Each number is 500 + 50 x the weight over its row's rms, rounded and kept within 0 to 999. Layers, rows and columns count from 0. Numbers have three digits each. The size before them is the row's rms in percent of the matrix's.

# gate: layer 6 MLP gate, 448x128, rms 0.115, rows 330-360, columns 64-127
# up: layer 6 MLP up, 448x128, rms 0.119, rows 330-360, columns 64-127
# down: layer 6 MLP down (transposed), 448x128, rms 0.0866, rows 330-360, columns 64-127
gate330 097:467474507452483511595504553593529477470594563541508474497492454519511501515533515460541557381469479458506562514462430504487483532462487517521510357507538499536549564427562512435454598528455590
up330 101:538493440471446545542429438538543440484523425442539553487526459457566483459510568541645531427575607492424616505472554501500536559445594471557519475444475503523444446436498577578482510524449468
down330 098:504438483507494485590497520436539483480412553441464481565532522478577508435448566489546467590665468509447517443510509438479503527510544517390489584590518516484414484474467535549517456458527579
gate331 095:456571511514533543574482433636577543521477544430462559563446551510482551537446494520533571465464479445512502511443537458484535435481551598545472439524571605418428548557465581431572509589480471
up331 085:480546478462590499533561534486523469528499515411517529576483514437476517513451486457500512535558560622517524449503520581493514534545524493572429520547332512433493510532509489506542456466610481
down331 097:487524546480523498529499529450560486546569527433567537582501612560578520533528483557543510519487444505400503460571561500448489501586442558606595429624586463496501542544474534557511436610541587
gate332 109:513458542508466535497400443505504534543462488415488600504475487563510462582463586520447440481517466473404498600537561495431584472565567542517468554539508484449478486490310408460538483557592513
up332 104:516495425517476562490430496469438470513510518522420461512481581559592500471600607542444571515536462479481412463459491478550475496549496491466479450392452475567517514506430485503506499552564450
down332 106:610536376529511581507556500502497481531488532458547421449506507473392554402543524492503546465521532398567520542526420470447425493472554380414468490483408374502533481565542517504471485497415491
gate333 117:431540474442495479556452393452431502541571434441439456535436513454546511381440524472511531505452544480431508453557497487560526548573467560487481517479457542486512377498609528475502497488454548
up333 120:505502613516530474535520522486466516495654476565460458553583474492518514511453393515549504466568540467589508504519505513429493563454418524426505505495492574544567466497504527537454454378519531
down333 119:545504459532483551499468451536555537474503561472518502419459521499561480517451531452468576578411468587506580384474556529459485539508510432505569458517496539517560578503485413479546511546510460
gate334 089:509520535569483474421437478445447620500604426527529459514626472502493449536501562512453434490486539557548590481418563455587494510487454503515524533533515550401488449591463496510519538503452477
up334 105:456427490363428504546496451465468458420465543528552566439558446578569525503451519528456497448467512539473447435574490494444556504494523389588430521434511541475520542513542487614628512537476494
down334 096:497594565558392437536486516534496492574500503520462448537454491457417509511531583578566512572516424420553556495478397407496482532482541524482582475587572518536548530407492486490457570501551481
gate335 107:505544479446498440573513524500502578591517564509488403445554531515510512518551468485482615416502559441515512511559562567487485479479523576547536480627446498547518435505497479444571535533518497
up335 078:525449568471428523540520483562544452432442437561574525503513449516505484581618514493442432506446389521534464463530495426524464497523451415437542544498566442406476549568623475556445520525491532
down335 095:520496530462439490516482616499496484502497483487440486441512506482545444473455430507539626379543554477469422572592453493478528463515495573572542611546559504525502464477438393579520533560476495
gate336 105:487487507510467583444551500516504491449535525554392469526421569557527494490389521592503470557517494531489475479433502489571506416598494456492478455456512469493472504504571434519521499468494534
up336 102:498568469535421429499505530449463512551447465498501467445512510472557476564423422494502492441519419467463583535451453551500561415584530446475481519443469397501584502606523542503498442468545455
down336 093:493502545497535390567511512457433431506473565533532545533593494453482565397593463518515567441480469474537500473503478529456453531418375535530525482547442510492562572518421488483425405535413505
gate337 103:435491513575458545453543468490509559470621552440491610449388591579512449509489495478490549546517493426557509439524481491482539492527451498449507485479520556513433567418508522551488455516423488
up337 108:547483529507469538497627530511514479428399470461411448452506486552485444497540562596530510555538483508452558506502537433556601486505545453489573498502508492502490489473466561554445518436448549
down337 100:537599431509506548404451456478626428550590479514512525545514458502491442578525519496559474423452482603568467534516518529579497532459564480565552584463492495561524446510530512537529537529570482
gate338 112:441564593516568591541497419559504470472424389520432414504489536527550439461465499555481460431503450534574556531502548467526484535445453553523520487469566487444513445549445414512519438488520428
up338 088:560431499535403464443500619445513553519518574452535505469487483427478579575546538463437562532511549473393433560456537562462520454494493446594525483460455569553485517412491518493476511469532606
down338 106:554498638496527478473448424579511489491506383433432477547589505450528359495428509499428476407546502569602504578478529512481523528544466513477577495466481542449522501501449356554522533461445409
gate339 110:485464481480469404555579438468550450523404524426501496496575506467499420535456613539538480385498470536482482571467587582438522536396468486450487548512462537420555472494387590519430531532490507
up339 106:467497529556470434427470464491496519613523498480573531456514440500600492494506545539569586476535552471533558553395526534486499484446511422472536549510477509542555485425579491544421520545501603
down339 107:512482445533497435525483533573486435467566531491582514608489547502453536485482570503477398539517485530517497475523541467525477494517487567480524495518486459503457449544361527541539424543431477
gate340 088:400423524561479513446571484510546502440435488568424530571500470513516581591513514594506485507555533501523561497477577388491384560478497551501586437406475505491489528450471570489578504468495530
up340 089:475402501558461443493530467525539557450550472601582497564468381488458475575499473508603525492508524511519537462351447438520433594459521515411569474443618426384539465459385521438500539484521445
down340 087:471537556475534565497468520441487482533494447463521553457490550439597524537560578573459503396466495520446491485462445530608482452567471454513414506478546466561498462568572494587511491463463583
gate341 083:535537437495526504454466442507475467412447507500578405468488482450374523580463557517455479454435461470499582495554488467498488459604542523538515484534573447513497417534506479480534416433508401
up341 094:556523542596516520485475551518505496441520583457512483564522593548540581552529441422486547526470381482485453425406459372510510492544459495575358467489530538559548487471520597496535546499456463
down341 090:550442479554501409504507508458434355554461423489506452523533476489504559505376562491407448522530463504452501582503468496409569519481482448509486598593569528461520530508462440486428495423512589
gate342 086:525484510459511568489438454498470577390482548526500481499457493523591398553478527334518579462471506568441472554562595521599523554510429489423565523543528567472501475496536447472403380541504501
up342 084:454580534479504449502404464546470506571440534509506495497462472592534529602589466497393526539433508519459504505521569492421528476546513416447565567546552520537465512480512306564433466451543493
down342 089:561450385591483516389460509496460434569508452428567391481486529553514480480492495462538551446544510483511488484462517434426406528475508435431512468419454534529538571466487493505484443480465481
gate343 101:495524496566539621501469624507495447452457482558549516481512545583441526563485480442440536468538408537531517491450502591488504504489542534426452508454536540511438515426557479601538453540470539
up343 110:547477512468540388539451467552467479508460527468513504534533484504483490441588498408461546480410479498528484508537543486572398441459490491416489471459521520546411480472507518449545577569460438
down343 106:522517549410562527409459484532440525512576443396494554439525504579504479567484525567519418536486559578570557536498478438503542599556548450620583474562564530521529495570572505483441602510507498
gate344 093:512491496495558465521481500462501532371492554501497483541450451514583440568536517442584591563558584454428501486446477503494454499522406457553473470532508536445538478532603521517425607558444445
up344 115:491454495426547569482541457466555465542457506487438531458497566403387541503507548544558497496558557503488486481538507551480531436442452565527397489482508482573482553509512527444386505409495510
down344 100:549509520518512477568607612503550485390563570475506542541501519592552492474491506457451496514507537498518486618450456492500363497519539530494602535475552482430532562470512419543517515467431460
gate345 107:507581479468511451481543517537543477520518418473503449550496418594496502450592510577423471507579467423470590520465525468476503476538496430549483570593479456424475541404477499527572522571561573
up345 097:511485497579591527428472484556445493519525560503545621426531485514514509507458541455482500521529518436591425552513537487512498502412459575462482438447507490449435557459476472464499508527487472
down345 098:449421510533501438468467561439496426456435446508474478483483449559535414490490535506528512497567484522495589449457510483452483501559479453580475513539507356494483465440508522521525462514574502
gate346 093:520482485438401559496496537452453503582439460532465471485510399480389558507580531455596370435507466539448587529522590504496464439473489495469491511529515586537450469466479590501504479565552529
up346 099:489483495496450602460501484487452528467469466541411487515485551456584439463520504567537483434434576505420572486512454452472471409589491550475543529456502509463555549427655457462464457478471483
down346 091:471414455449559476535495495466562546522505548496446484511507492493448506497462470509508518535411525460514652520497497580478461514540584531568444564593545549407444478560465428468581512439511438
gate347 093:530564549519486505482500569515476519523505451463498440467526492500449558573367512454429433509480347451506519448556489404565489461431477521473500466517592515514455451511567505472556496471462463
up347 101:448538459551560536550519503480474411545455487534514428462524482552501558526512593459528637447486422507442601511437451487497586463469564468490418553555530444513498560504451554378516523424460537
down347 111:619501481422513553605493538513413515474403438438590356507526524504479585604485426471482552589447447410491543490402551434509411479470488497462471458518504394476473500480522499540554560425477512
gate348 091:498487438502449550600555461509437552487561532465512515536488473533411543491565499551505525540371480618575477449524528525550481580471555497476491498512462471507549474454533536523414537537415615
up348 092:592572524447500532501470481467606499534498433482533528479564524492540522526508489503508549436456453506541510607393457519498424460466511478503491474502536477484445580486498471482541472525419471
down348 096:551477556396508532453557608553520444582488546469410529441497530490479492562511564530513511536430575514530463449564435484516533552541468552544479434466463498512456510490417517476475517513503547
gate349 092:564542414490487510524561547439447484479560484519526548533488389481516564525474515475527446556541506480433431381375467520493411508507505443520441431467459384571534438606412527525475505481525505
up349 104:524490515540528463515568524496594611493507456579520479517509413501505498418520477529457343505485355496461528503482450453404555472448524496523520431378525530453427528464491438470481462575436564
down349 091:529509452479476424461502542504368465431536477536562454521542515466498473495471440456460479530528572547468523529486532472500439486575576463426509530474499423593560583504494490581573465510489555
gate350 114:512471463510442551433440502477470521495428598476528479466571465479548570583517587489514561520472464468432545566473553496503574461447420502428452536488568545553599460576562508410479498485474542
up350 117:494537513525521501505571399471533508542550498550529467467526450382446481437478421497433477554452454477555545453497501500572501586608448464498456501504489495431429530464569473504573455515487642
down350 102:476523470575525493486486427500451472474503499586493524468435487442435531480526470492529520459541493521505487561560542536484525498475590349614500475552489542554502561440563531481369562470582413
gate351 115:437536438472515526492473412550488474526435459580368565559566430523439456524441527500518475492443451479515560478542584457558459503530582525421476527532445460489428481611505546611423435457501460
up351 116:433471489453458560541501437539580505508422505465514430568593547514501502546486477526470511528460510479529606446594563528532538513493548488564445489517507543545519476569513436555486437583578461
down351 107:513536493440526497532523538497507554534568489494543502437432485423526555566471510433522447536536531472386449511439409471534556482499494533510526466448557472518523539378488524456572551538437541
gate352 085:519469487572523390601460552485500503517526460419549486570479490516425446518510416465613492524443391509531553477420484511544554504506488504416434526417555445484636459526475411475467488510569571
up352 090:570565544500514576537587419538483529504380496475507566556496531453522504538470460548523454537659530487452508575538567519456512479568460451433542517569508487425464464557470457477547454431548459
down352 093:576421457543477436530604443439467426550460488528551526488394471460459417564509508565561525507516385457497579500434498542530535435454509515484464546479459545515510455434503460336500503438542522
gate353 114:456564557496629500458502599567644447583493450439469411484511450413478504552506442437510506515472450498482543565572497488551426523550512455502480418533565433522506415488515555498581488530574530
up353 101:448461578558578446434501570540538431542446533502372441438539451559502578474454489473528547505513501477481542456527533491461543519504444415482490486547461396522567434528499453437490485528536526
down353 106:532377442516470515612566554504436569409460404490518472575450529537512539447426509451501497535514426529456471545464479465482519480399439533508468550476415456521498547516557483455566524462504547
gate354 109:506498535597483538474552535539525600502541484477496577583457517516520549514583525421547486412515604517347580384505503494522454565527479497493495525441504423509598517545486522504567524528463464
up354 101:556498437497426529516467475531534516567522540431458362470512524495469500439450508434566492418473388427609597459521439456421438565559531567468569386514515501516523515486500439487455463463466394
down354 104:501482470515502540476522558476557517511546474534464534621384454544519527570492451468531483548450462488484548556569584465546384531499456534530394575472471525525444511556505510490463457491447509
gate355 107:508492527575515513453508560421445556551541436549548467525466488579521499522515479571528477446559532556553496422463496529547445409565432518437514492485509454489456582473500536461506492588507603
up355 111:460429435507477527474505435548573427443418494498530583525460510513493475467562498508518487488519433555400465507520508522440495467547445569499499475509570612452589521570473574516459555485499452
down355 104:501464456455473437488436440481491497590583567550520553534460490472494547479417434515517489504561556472445556472481480504463507473425616362457516502487492532610500493506388506452436568504523491
gate356 094:568510450545495537490467505545539484548497571594527581464550503469578455564437515539527552573461410483569405486461488532516516499427521564517389539491454590537516427562429429529516471403471365
up356 082:565470541544522469488509535513486443554464496511516565407528465579480364515401568467546497532525405450526455508498462493443497535566531491542527467448469556451554457585490507636433409435466454
down356 087:546509503459516485460492575545482563467527455525464486515510468519465452508449538479538485444524584366442542545549510520573488464560550583436545457507557453479643522491530512463444462460527521
gate357 097:479475490496466535482492473465498581439578502447549518488497564486468471573502567525583477486445394462509519446446528412569458542568499421541539526550438598478465471440519415495410530511496428
up357 106:472458501473498483456473460586477643519471618559491501513523528438479455604418495492521412505456495499592425544504487453553450509527555569530514435551589488457578486457523527521457427576423455
down357 100:476588491530518477548483525464440414412631435483482488452529476424526541496590533554461557362459413515451525517469491452531554488612437496495454467547481470526482498566578549510478460493579501
gate358 106:426558586529547486485530443520501539490445515615506481579495512489472465553538491482543510467507473468566569505466526385449497453585529501633503533516580486424498512490494562523550507509521339
up358 110:510473511387447502426422571541464551558388555505403457489507523595491557520559457544530528587415504512537507618446488443551504468496545454446455450563471415562518481518426549457523539497586482
down358 099:501460461581497437537526491493552513505427487506464609440512535426456473482492572540492486527480492514575516649486530522571473528492512538454535444445460563488419523519595431416465513552510563
gate359 120:469524438497471564481484468456525472401457475552554428540404487514504465461501554474494526475387481567449524486444510494561445516441443559504568474380546541456478502584495454547473416517513495
up359 101:582484548447493596446492506489476640527475487412550524455473493455486433563537446538445515508627489546506465497491498444559513427545572515481466535536431537540531488532438609465517562514384544
down359 102:452497498488534586482517507449550544467572497571561453499461437531573406520453510522504490569458433563506534457440514424538466494482475549490539506426501572492462461518509415420603495528397472
gate360 106:449491460481508504521441430448559456521507503535498448517488474510532492606461508480503578495565571582541443520509455553583559535520509466473488422465456544479422474465394517498479474477536469
up360 105:491517424572493550544531381515464561517483471482454431528556625491445561562437514487511499498437497509586490463471490512512467550598532517488546632530447503498539538496420371449480577539495536
down360 094:439485518511414450583548526520524473523510434548563471543576443408567489542519553461555566481584476474500540460526527502441548529409475469519643410559498612497510481473596450516511439609566475